Each number is 500 + 40 x the weight over the matrix's rms, rounded and kept within 0 to 999. Layers, rows and columns count from 0. Numbers have three digits each.

# down: layer 4 MLP down (transposed), 704x256, rms 0.093, rows 581-700, columns 224-255
# gate: layer 4 MLP gate, 704x256, rms 0.0936, rows 582-701, columns 224-255
# up: layer 4 MLP up, 704x256, rms 0.0987, rows 582-701, columns 224-255
down581:437487463527501491570501488526493494442451509474471517538453496536422560508467449533481563498521
gate582:524486485525514450475540504470514459568418424523496535479538458432507522490478560491509487503518
up582:487550570574491502452501493497553549618559587526503472559543508514516407493601560550490487448515
down582:500600451572545467506496503490546512535563579512514482524479454447517505416487522516578527495512
gate583:535536538480508550507483498498515509479524493440502480472469473427542540493495503493532466507517
up583:403423569608557475511529465579517522439424438527450551472530525450547428452517427550492511458502
down583:512577499517508454578616475460523557576466475485489587496484576515492465551540500463494527529495
gate584:522504539508500526512527510534518461516419480547458485476489476531461460460511486562519473550556
up584:525489551501503455468544498495480532485557541454450476502531521468529491493506499537495445496484
down584:525547519474473475562555517565479508497489468513502498486524481522443472464465566434476551523489
gate585:478505505437430482536495514473587434537500440474485412454484531528504481548508438463508488483436
up585:531511550470522489498483383546466564417508581435509491500457389480504502549449508455533509439485
down585:455482472535573467463560468544509503545491511474478555519527423510504500453546563471497505505508
gate586:504451502464551410529504464554455422511397468489509484508484482467519545415483472486585488507479
up586:480473462493502482504496505527500452440458525523546492430507488506518496423482598549532494498512
down586:537419475513555470571543517400512519477453482534498482522479521543488482488473458508464464488463
gate587:510492472493499481479487462544543568518554528499547535504550473415501481506549572542515470547485
up587:552437518469534477484490419499486528540507477488483517543494491500537463497441545475530490538488
down587:422482511522457512437531519470520498502606508505510486463499536509524512528492483523538498488492
gate588:449482544473561531474416470578466510526431518496528577533527509510498514533419521529599465550459
up588:442503491500488537523489525496455527550481482489467474441529529500568591355531457476371548463517
down588:497474442436455483449534503428529562491512537498452464438487603502514517531527489454561565509491
gate589:521479495503567483585526559473500466449505548540482429505531524450483491633377494516491486447431
up589:555516521511453474486450503502528533565495446462487526468519450463482464521506483465511444589504
down589:582560475475471488418559528530535526562461506507472527487465442489535465448437535510493528563483
gate590:493501551507500557532382485412524533514466499485454456558519466429552480487458504500572487548530
up590:442535465473406572491479578443466486503537499459519564497511596489487540454484508542469483533488
down590:497432515512466516488499474554504507515473493520466466473513514534509435483528540526446455533475
gate591:478441519543487495568495448537517426539509474503462420499532532553480517554485460520539546407545
up591:494530546478502476549498489550603535544515531469533443518507497581492479487455471513456529530463
down591:492424422420490506506546522476510523457503525456520492534569505522506478505543504474542522517510
gate592:485500412460467551526455502522437526562474482505476496473564479392560514451486409433491470510552
up592:494471535581492528492552506449521520475581466592464450480523483519594456401490552531470462459463
down592:531442455513497475505406518546531475521585539574448515544454522470516533531497482510536517572474
gate593:505490491512499547570464555518503526510533485463464603462553458476447531541513564464508481506485
up593:458485475449529536518482520496474432434499497433444478536487527455536548431469488460453513510532
down593:503486492494502468449478491481466465516505551501441521507442464587432503497502479482475560521497
gate594:518531492513521517488458512558530521530497438587489457488472441499511505462512514521531417508475
up594:466515550457497521489511468452454436482446509478479598487470488524510463472553583520496545531504
down594:477483436432506544458517430505531526606511473551456533470502531498492440522544495488478457578402
gate595:482459502504502396511436547482466439419522476450501484413502503532510527475507424477524536427529
up595:541535459443517505443507505577486548460486503411481530520506458496477548588536543492508479464468
down595:437474485550482500474525535507526500495512460534521496509467548547603439479473528606522488533432
gate596:436486462498549505487456504394502582369405467585449508516505554511554485502564477439507499515486
up596:516571511523532500483541486454527505479504433539503452501498529512486473535479563476544541473440
down596:420529513478485516517489501467557524484497463495484473525448466490515506450515516532454541587534
gate597:467482486539500459428496524510480429495501499483404520488495507503527540614460467503563514519536
up597:376464580458571398496511474512556464482510511417463505430492476446529427475513518482554452488515
down597:494436502484553443472574557551480493472498511535465508391481463520523495430451469467528469528567
gate598:493455475584544478452551498428502502442493411472507516499514474505501476577434549494528431476472
up598:474498514552510408466549517415474524552447480545565442457519562488472497439519458446527470472496
down598:505499538492563478504504502486434494440466457487512483497506576501542462480487513558521606490496
gate599:428494517413485532498477506466568441465443539479577436584564483417453461488541547486535547524484
up599:511454487506499618516522476493475548513524437532536537472509442527551580449490516577533532503492
down599:566473439480460512561470484451517563490496520522490510521519425507411526464464506504506487511525
gate600:447496489535541447449538472407501439437432481537473466541517471583482533497465431557524437495493
up600:500474435505468513536496513522501546445549515531500537544511539477465589614477527552488522469451
down600:504467483481507489570506535440551520574609478468487521559514487531522539498477479509479496542502
gate601:473467515458475492515518570504511567455517474500479467464479487464517476458475529508577410443480
up601:563393438452522461511478495535519498481460473553489481496487519499489458470502449508459548492494
down601:523432563484478523557444452514459475446519548432498522491476494478445558553545512457541474520432
gate602:478613571449511500569534487561495486495455439572552544483550485437519519500486501498476521510535
up602:458476470536475521493480435413524449510513524485458490519500475502522452421517530521581516521447
down602:449542461413550512512464505443529474521411530563558503463481554559517492533534473473485425442469
gate603:445416580457482528473503490445492463504467516423520549444517549502463533454508465518473502464442
up603:516431502482568480491525531578508461551503560475451502520515557516572553479500532430507560460589
down603:520534480444460466522469521486482522544505512504544539495596443567520445490542542455560440507455
gate604:470447536501496421470476549467451499484455493475459554463545467537533512501473454504524433495505
up604:513569502469496502581489452480550542474499507496448469526503509528443463467457529444488465457539
down604:541505490543496540485564458464477446500494480521457482518514485501542436490554566464459502479445
gate605:497493536503570491460545479566502435451425504506473453484489502495551458533512513513474517470491
up605:525515557486458447529446559499452491556480489500477563523517463505458487473466512515524546528457
down605:542608533544483486538511455508457508484475546464456510498512443475457461510477501460483474481458
gate606:524447447416471581511559506554425500521499545483399554422555485440423559495457458557475456478427
up606:464559502530442546536556476512497575518487500385539491448489429453513468474507453530508547478547
down606:469479498463475537501547590488394501442509522472446458518477516494480503461473492493445490504455
gate607:455530490479455518548492495457450527528454465471446535517513470498500475467509539470450479456490
up607:485547484521514512538518501482492534411466453559543557519476454477478476507526500473510534478512
down607:444480503448530481454406512430584475487464525526478507526550567500516508482524538547458503468506
gate608:434446505462522479508543521549571521567479451424507533465597462437457516435491553469573477512480
up608:559469499592533461557567474510597497448550563596487520493474482546526556562539525532458452499449
down608:427509486472429476572524546516484441489514527506522436459490457442557495510562439483469392496482
gate609:452511468452454439518513486521509526444437526436516517540507506425512471520523533512497520402498
up609:493462507470451570442496494488431459504469558436520500470503470528521503565535482521559495513568
down609:535446462515515394512511462472480486479495473552475434568420493543522515494427478569456474530509
gate610:490404471533553534525500537478497494486451491481500452443505448419545502459472492503430454454487
up610:479595534412379483492437525543443531513573537504456553526489459452477559527469508427421509464523
down610:532440534559513488475493557421479517499442569502525526514486473523539484522495482532540418483515
gate611:503481462432472531468503487528498514481492474477439526513470528494473524485434464503500464475495
up611:515496479500489511544505526501495510498539490462446576491516504457548463534579548505508502470569
down611:534511458508463524552538466450519507494524504490498524449504503559495468525531505449455488474463
gate612:500518459503505466502531493460510485540525466473499436519513586493541581519492528515510435509529
up612:511514498510501423494471454483594505493457529517551525477464487486484574454428468521439485440525
down612:564453486494440497442458511486436422530539497523544521542434531381514516442523564553445555553469
gate613:499543452520525552472493478484543493449485432546473522481533450478574472488475468509493586480427
up613:515536482459567576476540488512520548438541460525395482479537473455506486500502482534495498497574
down613:515462466457529541530539569455515467511494530446508454458527503558448515512440485469459508495527
gate614:494470491454479498483511456506467516471441536466515490527496508474523502487526480508503507481488
up614:555493455438503509475561465475484513563568499475495496655543502488506536452505498494517521539499
down614:533548500431498563507473536469496532572456535456498483476473507506431574525478476498588496498479
gate615:549452474505527559586497510527467465496495433502502456519515489451582529534475434452516477510486
up615:505529502507530503575429453428436579527460533580549467577496528458510410468545504473484565502472
down615:550545516503501471449451458585510475442446544472459533512465466600547449452583491547526535457504
gate616:532462533514557474512509470529471479535441480476444459498559486488508487481473443495552423532423
up616:529520521575484480479548448534458522480532579506497477612566488517491526541531567502465503468446
down616:433513465450513484527474475548496438462587487496542490411507532522464538470504545493465485462457
gate617:511477466511551456582524481511521448545538478517487600541569497503518487502512476530517476425503
up617:515420569487406450471482531466442466459509515483468518447461500477443535519594543567495575504441
down617:475512440507546471529547575538545535496534507425470538472501461510505504476447444425495530642498
gate618:574505522492453535535484467545574492494495447537488556444485585480506499445502533451552437512400
up618:495469553477504463479582470530519445518566468536520521537499527563538477455510473519453521472464
down618:493496504476534482469460521495511430526419526509517496560476470474507513500459461480465602455527
gate619:487506508519524547471459448533534552435525424564549455511526515427526483514444476476473546434439
up619:537488463533523519497484489521491541556458423451530472464449448500522516490464519433524446504550
down619:531526463510548442533558532464501523448498487456560527506394479494588476515484547538516499464511
gate620:462528469539469463512516547502496523562544437441436489550555463495485537549474628532454441455463
up620:482460636486480511530546420540442563475487519484456502493492510568482485529527455516489411457381
down620:564568535467490536463566497485484566456502484517440529482482535595456480453454523517448518489530
gate621:601516544506483521565524439445550512554431490542453514404497396461474534522609491505551510517450
up621:572519501451522483507421514435580452509445458572501474478471470478480445533511562498521501539469
down621:543449510497498522516432544453541476520420517467445547496419512518531533515539522494527501518529
gate622:483498493488494493487497486486472512537435447439537522534452532506585480430557521529471592475544
up622:462503483435476558487349505489416531497508518492577487459523452492532554455479497543452514479471
down622:506453510507495477526497435489469496468467440483555544530469568487468481434507508465542561641518
gate623:491457546502522469421500530470482483428504513526505500492493443486499474457449558513554440525506
up623:492479478577503485537497494419430526539507508465500483499472550489445508492480499462520514484513
down623:491455434528482463524479455486527475623472488464374435470553499409456450558394484447535469511494
gate624:491513408518506483507497505555490510471516501506512565546480458463488516502451566525508511478516
up624:496483572527520530399466512466521480486519566530513573495467538460520442494512513526543437549444
down624:503545449554462528512550565517511442486568554523522490412462470506489489505426500513408526532519
gate625:498465463483527486474623454537473464527512515468533501484511485549446544484509468469504477505466
up625:475453489519540471504475540493514451469516516614499459531482445539541456489529510594512524512529
down625:530510529506511525483548456475506492497494511463494417448516521499542508505459534461502509563487
gate626:462534507500545493525527528508472463429503486456476548519563527528553488536465539457519465527525
up626:506518498486465434538446499489502516473470543456543496544488537462496447514495634567493518484505
down626:445528429473507515499543506562454475562457528481568481410489464450519481481450418476431470495514
gate627:534460459477508445493515496447481555469473467492496522496493546463429534538449403507501523555444
up627:483481469441465467543552478468575509494493492414526480566472471542437481523529498449492541499504
down627:408551477423528499492508526537539470542544593472520526473539419457486551524476452536588458476518
gate628:447431481509498575480460546516521498491488469516531447462504487500516556586537453495486504531448
up628:496449426480491451462561516420502501431476469573450401426491521517446491461536497533486502517464
down628:529495466468516512483524482469436505453561440515509501511505510484592502483497454517465528526432
gate629:514500433485541503476455531538462523496522491463592492505452515495581578513537506487477494456447
up629:541445474538491538576552409476545466483530438418483461485513545529462507534534479460555422465457
down629:446454543461593523474467483513531448533511513428496546507452502540479498583468510532509528472494
gate630:465608496495565502587445532551506546561498576471456474479539524443572580479435460561469477471497
up630:484495564556469523490608475483458455486467526521543469480457415573516441529545475511462461515473
down630:605512458501527492467556565521569489484535387480499483542460472501478512517520444562460582463459
gate631:536484496546498545461544515548488474510498477578468494499491543491519522495588477484573470513432
up631:548510538488494473572482450490518498450505582486477476524479511585486486499492496508439543512531
down631:512467457492569505526526571504482476515478535502464413511434480512462516508463496459478492504432
gate632:474522427514534490570471439523511488482533524467550494569585493507524573498451592447516473413457
up632:507471490478524568506546471506538639480494485416498555548503479597522575481416517473470471442483
down632:526452516574456503496514489522516499475499453509550479533445538449476523532536490512502477458476
gate633:536494499472490495559496444509559409577574469510490551521502546505493564511479483494479512475488
up633:558419472573504479580476499523546547486526474541461576466528506478459549501485487492561478521529
down633:513469514525481534500584515484476482506507483425478611567434555489490477437543396509452536557552
gate634:461535479515563483474435477507555409485478502490492460485526583444478510527468513532506485435465
up634:509476516523492520494523574511453415435460586479478500557502513481505504467501545551431530531565
down634:542601560493504498530470473462540484501466515544471496473496492418419551517447559441446489447516
gate635:520480530539541499527441537546520496511446536455494498434544529518417456481520475486471530485438
up635:572509524476501446436533537513463516511527574489474554512552522518453478426478518521433505497481
down635:443528445483390495547487455578530542560551433466541483425533516487490490435499614482516562503486
gate636:479542400510541488492455490470475474493485475436428456462468450452548495434481454438483472402467
up636:497494489576490452515513444526507406512526492460545526499508491412514540511499545480501472472501
down636:500572479512491512498480497468540456497484493405480524457487490401488516473493520544497503490478
gate637:486512466461544503472494505487533469451485506448482564489492483467548458503457547581461502437482
up637:469560442532534564518503435555554496464515455449518502494509471493461544463446419523493500427497
down637:550445435506498482513506462499613511555547470551426522519504513479553479527512486527525418518483
gate638:456458495528530486457456493506467425470526536489388462495511494464507543490551484534533547552446
up638:480507526541547496543503537450529433498524520516509541541494527420511471428472467470455434541532
down638:519541540500525430518584504524545589523526520443479549501514495492460444569439463468510510472566
gate639:488511509490576530471474479490514460433483522530474441545513523527529593527521450484522507455405
up639:565499523554503438465522497516513514502458480547461498493533471467539558502546558484538515482549
down639:566547500509449552490499587500495513479427459478509564415535469447534509449552565574480537493422
gate640:504523552493500517511469482515492526496519479529452520509514415484545423533559493513526592517498
up640:478504562485508487446477489536496514482496474461478491496486464469490460527502524544598435528464
down640:500552538513519582481548470564490498459493413500534482469533520553563452454504456578545492480529
gate641:569511450465533465482555464527555525440519541482432505495555498369604509494464505450517506482531
up641:546447457459464557458474548548556501467489498493491503514521506493567460498515422512505580521548
down641:571469494464532502473501540582568493444490514500484473539457496515536469499484437521461519540471
gate642:460477516574424529530465511464558497466547409508476472507489487451493472462533497534499512467477
up642:495447536463524517521405515496527498525512546546563517479486414500494517472521504452505547536497
down642:510523478534463513534494467493517515500504507496483504542468488566486519497449473456530444512470
gate643:479483515498488540444460559505492472449513462511408500427556434406495448512474496487540462474457
up643:490450555535492474486483509506534447549480465490543466448494533520530526436446567426516500530414
down643:633537569501590543537479472554498550452447464474486438490514494462425557503431542448499484438544
gate644:424539450478467465518495533533494442496520547518466609448501527464510496464476596502575522493525
up644:497484502521492456474486485486495523520504458511440509489444508526490516455445474441471474496503
down644:507502437495495530513527492510463449488572516479439474472486499496523557477488514544448535492554
gate645:567533470494505494474487490520548508509476569479511497471470461493512568513468566485571468506394
up645:529510513464562503437499497491467482505603537465476521505490512488492532484503545573520534555507
down645:523524529431522452525505497537428513531508528544518501435522545436489573485525533544477511512508
gate646:558458498525486446500470477542527519492442575477550454461543583548544568580470512549475467502471
up646:518452501504572500556510500518523465487531471541504526529520502505490489561468477479473511540579
down646:519487424444475462487515474524451499452522485461510518491520470430558544457527556504489528455518
gate647:505530415422505484554530460499454447519516490515485422542498464492451478508469476545561519513452
up647:516526514513542500484470505503527353480453480548462436515469416551513471525495482472521512544469
down647:452435475512513515517507533463532426560570539451544395521542523550575539482453467519500483513465
gate648:555551468520510496469499516528449471506515543492460472545537497549569558581449637512459477544503
up648:558403452482395551455527498552410520462497481475499448500536519501511581455522477527478522468505
down648:556506427479408475579504526502444526537528499484514544455488503440480587493476522533521522446379
gate649:487513491442525535512542474554459491541470550515431545543558478510562507482501505513449508495446
up649:449502535526549556526526541494506493500459465489551511511465440483527541502490498501530487507511
down649:409449479531546539558458457436440488534478435520420451502459510507518530482484445454527520533568
gate650:482527456443501481469509498473610511496480545441499533482538540484523481446531470543526481418486
up650:487543497539535470489437531518510395416519485500453480464463484461542427434534503472595405474519
down650:545475521506528514507471470476536448493529567477468485469554544484494482486567381522541460467497
gate651:540456441478522513478445522518511513573559495487449423528536507420531507528550500497528511480489
up651:426451407541424511500505494426471550491512525446502545502489541516509474528486460556480547504560
down651:490488502477543487535485441498518493482550533534596464499508499514506516573487478460485437439486
gate652:479569533486436595498497527541470485494521490432511522489553490444464495480412562488483515542461
up652:511460510503480540498478494591500504519510569421504477486482455479475584509494487514464521460518
down652:520476493547509441479511522447508500438467539567493452495492536567575428488526514486484508463531
gate653:469419479517515459463555491464496517463485518445485510519546601479476460547458516492545509472504
up653:444518536569570386512459459530508490479528490560446603502469479544467543420442493537498561491454
down653:470528441587483427503489531509510514441425527485488610493500535606431539509432473478515511510521
gate654:446519502521504502442492591410485562471507481494479614444526487452575479525512459481463528482441
up654:543506543424454415509529559508530461453524563474530566574523526493491466527483486462562596491571
down654:516479459482507413476472487509478498492603508538468455493561453511499496509567499541516538493462
gate655:470526476546553497482579459543530558630483499442473497484553482458586485528516549496439441490450
up655:534468511583498495554530501536458548470505518529483497498474474470471566495527472517527596508444
down655:473566480486480510536514452498467575452452542544486524484550449496534482517493537547547497494475
gate656:482532521500485434519491443545540520491455480504453527504448490548473534539483533508471532434493
up656:419511559510513516537490449477479586506548468551603510520523470548541436505530535395533535511492
down656:424510476521469559450588495473550478448514607493518469491457424467534511549519554624413486559471
gate657:526489542462442508499412469538461439486503566473500558503509502520487473499494560523516500482470
up657:475468437480474554448555560589454444498460522482490507522526474529512515556508568428461455474484
down657:464519536516464570541466530477505547480475497495528523514486495471484496506550442501579506520498
gate658:541516529466561548534506516436559440504492455463458544490470581452573496507440548496533492462505
up658:521478476515476458418463515487495462421454540437525444500438551500516496425575568550544485478521
down658:458499497500471440509466533487521510512533499523557499515492499458505465502464515542495537480475
gate659:563460610512544540447460585549528462525549505430490519475557489424538555520448532550519441427502
up659:517421515494487450457515531420479433467559453557481468494504499509527529499532466489509554551510
down659:548510560448614489459523548536428526477532543521433431479509484534518503506512492489530515542490
gate660:589498428565587480509472526478507547511449487477481504509509417548531546525428550468517490389477
up660:469498537539510487453566460492492478518527486506487483485574504491490530483400519459392456542503
down660:548511492533420428436465463464505474449508493498454618479449529504465489513500496486467492447462
gate661:471439518496518478486450561459519463479483464490433538508570528568463544477499521524547607457470
up661:346524507550460479491491501476484460485516549465488522462492553572446407521461493591455500511510
down661:418603479513486563497571497528536484443560464466581544485463474487474457489523456565569506499542
gate662:454519450530532485551504481491522459531567560574482413542512562487572530462527530498468472464485
up662:515505494563519447546496511482448559536494479511467546466559458487465600499470489519475535518473
down662:523525492564552475501556540513503507487447552474457567543502488481512473586496542437500516545513
gate663:446466471561517441459497460550532426517498509489507532459559549515526517548510452439490520428530
up663:530533402477531526491495504486444475553475511481492486474537537457521520495475543513451517456463
down663:576554465530453488495510575453559560463483485528538424467493548511501483539481517569536533525452
gate664:461520485455515504466557452495513546492521465519495395458510487523485475534536498480550485495463
up664:505484487524481478498507425533448523466496467571516450531467555520496515415525488634476512513506
down664:451534499523472493497587487507478431504567440512559488552568483579514428504514546504516437519483
gate665:507439442552550498502550477518573491397494545413408564561561479509456526515492534564527483495477
up665:516418533503511534434543480532568484500486526501486518528454513475536461533541544534508537465463
down665:503478481508498603507604541504595531494492543482582522498504558552453503527513494483517500489494
gate666:451571472483578537537459486474499446501517458477441472486549502471576492496506412488586478491468
up666:506441498568583498456478559492499538548503481450538501477503494494547512449544536544499552519432
down666:438517587499559493527537497464474510566500491428478564463483498462526486565455489442492564580556
gate667:555506517485425452531494571482489495514441558468545514450468493547539489498533562451477479482430
up667:553521555497452453591445404446518577438438539503515460505457554547507522523518459551485457529462
down667:503482513491493508550476512529576559572490475530496500519489523557468507424492461516506435492538
gate668:475547401503549402524495504472536469472479472534427566524491503475531600508508447550516504493483
up668:514516557538559461514477497556450519609506545487500503488531466378432490577559495502459469435508
down668:479530496523552453524513559476526477519531464453446488489516516458496452512410516531543543475484
gate669:557477461413543524500470559545508490556592484521519471552532486463612565528551422496497486508518
up669:458549490498524460573476505478466549495542529469465459467474494518481487429540511521483504510515
down669:539478542547487523497509477513469504524521452507527530508497553514447453530494553453503508502506
gate670:526499470506475602520469530585570498496483600509458502509563461504523558528511547584475480464475
up670:512517521542479531511528504456524535521496494561475525456530622524445515546489481515458525531531
down670:533435574507483495501510527537536559502467485474498533526528570480453511526442461485447508505511
gate671:567511547461449561458522401402434550505577473493488491494551503501548605537571476516480548487459
up671:515497475481542561466533431505503443545512587587514486452555545513521569486490490550550456591486
down671:437547533535476611500500504548489432466509596420475490494556430536517545577534521503477460510516
gate672:505485455452529476465492511495478543541455413530548496390557476427479531485509514575538498565533
up672:472530512481464510505447446494457501486543514477551472479539514463458501532419538550485410557522
down672:528492537461488440506557539456512499506442474456520457571575500534519519437558531543523489505538
gate673:573533547519494463505581524489546573565486502535487480484507566379477488547533484493515476535452
up673:506497543556467525484527496454545549524456477493529494507487424446481494489526492524459545516447
down673:485453432494446546475477513489492497517504501435538510536482511494497464451561483490478485487453
gate674:506498576526534442418519459496492557466491501525420445432513471417580524514481539478536498487414
up674:540503491522491499548554520489512421462482566543520460555514566484533464435503446541443456541509
down674:558425480490523514542493548531541585572473518521465493467396522544489395515519508458475440481463
gate675:455466536475560502470515492564514508548443513495545514455490552559535508511469467536481516464547
up675:519538454479463549498444406477488518540578471531493507478511583483501447544447499507492529533459
down675:451380477482562440529551466550466497485477471496547526467528540605509466561505448461475473495484
gate676:511523469509578492453540489452443553484494455451445504492521564485547505577498455555547462466511
up676:446522531494464507434510524558507516520492513502433508477537526565484530511474450590511449464553
down676:490547519452460519438491500467435483467507530499470466476457497451537405480643480523509572520436
gate677:557457497493488555537511501537488534477471580516521469471538506514478523463501470507568566484497
up677:529485510509466536446509490538447510550521509521534514500586469463516567528474424508544502528451
down677:571531473506566485509468540473540450530503555477537519540487462517483599496530470487477536559534
gate678:484585513496475509553491494492519494505489476460545486502494512457492482526490515483560553457446
up678:490590552398483498488459470466520491522492479498569487515509488512538462484492511515510533510454
down678:446420508551488485482499534484478487485503454522423535552535517503600486453503489546527489523502
gate679:563504502547563460524538594489471501545481524470513519531532521551588477525444496484483516390478
up679:500519537504543457518511464486487456582473534597449516458479436533537504466527452478475467444573
down679:440511478503585512492473591477562456516521497563500470470407456566519477498525518517522451474524
gate680:483512517480515508466520500464443536465484503531503455547556453473497494477506555491517541528502
up680:509452482438526386548497494436482523444497558469497456495468540505464480463529492501521436502519
down680:502490498452470517427555525484562514460514439535481538518479557521476578527477522495541541552505
gate681:469552522534489493482478552468515492519551508541429421495539506416468534613522540538529473508494
up681:529460491492535511517518506499558486505477511425477489496519564541480441396510450591500435579531
down681:534498519479492469477493458474423544551565508483443443479418495476481511413506487483489491482475
gate682:523412549461502471449592596469439540451471518413436576495505441496541521499528511454491418436431
up682:567434506477551447506505541419550460481472442509527502552502527493512469532560570495457554511418
down682:465532518519497570508494517508478460462490593507482543541512503484477446503540388478525451467441
gate683:549499517494492545433456504547566527509446461494546473489549456494563470550459490504543455507480
up683:422511546490444530534489506527519475529549506528512465546526559478531461494505518496503452480496
down683:507464602481532504517502500526536477470483564462453482531472539467526452505482561445526480490480
gate684:453413563531431563551557456513539469452523585513473432515488490545531556492495562537516485500483
up684:501506564517552530496565533548497513521490455537538480525509493601438461534440505509486441477477
down684:520430542432510494563517551441564476472575542607533541458558493521560548478518523561507508516485
gate685:574522528453509480500516420475463447476447498541439518420543486522478525506568575461501462541500
up685:548484457577560568508538423506488470457509510472481482416502550576513523561474463490484481493491
down685:486449546548495453439429433477507537504537468496501544513437448433472451558536460576556514533498
gate686:460524553531512451513502493476530490515512522573409515552485500440499479456484594556552553443504
up686:390569445457464536474521445532479504450468457449487523470468495515572581467503441451474525485503
down686:463526473422536505516533493525441449547490515514502454562484458467532491482488544471433457507487
gate687:528500430464543498448513469520555499465507473532439481450483543443508489547528522506499503490461
up687:563559544516405502517506454473472487549509475481507548486511538479471520494479498554502545518529
down687:509489560453452506462520508485475476422467548521493520426499512452478457434469506377476497515518
gate688:485535525541553474431458522556434500499432507505439462464590518530478548550380473461513479445497
up688:550564491525477447412518479516452525560486538463450509517480497485533505455480526475446537526547
down688:540493517485478501516506496512498562484413452527487523518456457527504431509521469542510515461511
gate689:517524525469465586455522448440510497483471402511566541508518472493578531548507535478489478488468
up689:462460494538518537487488523500466466439447507510511559501533473579464504432428492454534531557524
down689:520438498466549497453476581483442473491461503546528494523481506533601561478539457497486449457538
gate690:477496484428488476479558499543465491566431572509381460424517515438531511515486553481439499443531
up690:496552438454443466411491516473562562568478505460521467519450488488566452556495519571525522550502
down690:463463513479459559461499572524445543465447519572437525527473522505533390538501535466464446528555
gate691:486539527476464497486464471465511441435438449398560546557562506441475512514498502490524425491525
up691:531456486451467467577532493457462506545486512447437447487514509569475380463494527439439497489507
down691:540529510544418508557494458566534525497490479459463489530531526475524495467499399548483553519407
gate692:541497520534506549512474492455526538540470482421516542467544433408536554506498483477532490529555
up692:574519505513465496538487559557475561497388537479604498438501495535524495523544421407491518504504
down692:560525532491516562561515557508533573483497518499543475556580451514540525444539515543453479512520
gate693:510456503535515452540481499435506478518465467429515434435468479522557507452494461496493536497421
up693:508468510524447509494482518490519517515499507450560475577552526492495527468512529440458478470454
down693:463485605539429464589436542535521414537530507481445474434482468505465541470457524491467461578518
gate694:539542531459557511502525495478462452598420530492487555504521581533601451474545469521503509528525
up694:544534516458482550522532471450460492484488423477540425505496489461521520491541572449502541414525
down694:536535533493552492476494484439512510499474552408506457547557501482441526474505526513486492477571
gate695:470489556479516428550488550473581492454465475473491454440562460468528532429526555506465508522538
up695:494479481496511509468476441502445506523446482527522483464520486446494478549440487439457520454464
down695:521426420569499459495503478525444515466498505476518534485421478459498481532529506490540489543480
gate696:512464498505560515522508418500563525572461455498465448527532473465517446536438473552541514434434
up696:438480430439443515489468493501548576483456497529524540535482466507404514442472478481546503491523
down696:487468399568560523484462487466382531560518509559516490446521558503444492526481526527558450439517
gate697:438500493461567486536475482515502562492468533535435477422524526480430581479439508459442486470368
up697:510441489502502477445434462511462560444559461496439465479514534453430501474470552524494573524451
down697:435498544479510489575494388553449546521421518533540469453613522479517512489510479452449462494412
gate698:476481473505505550495416504548544517508494493508542485547516505493506529515456498466586562506505
up698:403528471568537518398487502529450464527527541539482507501517452497454500513484505544442479509519
down698:481461489490534539539530504573509501449482545504509432511590446501511484557583472506524465449453
gate699:510481466494553542551438535436499484528525491505538527473553557523519536469480511525511564482448
up699:504562423574534534539538495440464504458490523540509465551526503499485519458443482492495532494467
down699:511482470516466613518447428595483558489552489447460457571529497531509519473477434544510569500504
gate700:483505441503471481516460441496472577483537547509472482589537454447476481428406486438594455427516
up700:521503501571513417441504531538501548461517565499454571526488473462446497529474416512469494466506
down700:418487507545423423496459509515524563574464499477481550560489486456538413533470535479592499684493
gate701:522466519468532464506528581510429430505497539532446455560553533457530500474509524476531480494534
up701:464425533558513466476521520465515427462486531447502542517471510473495508454448530487523455472469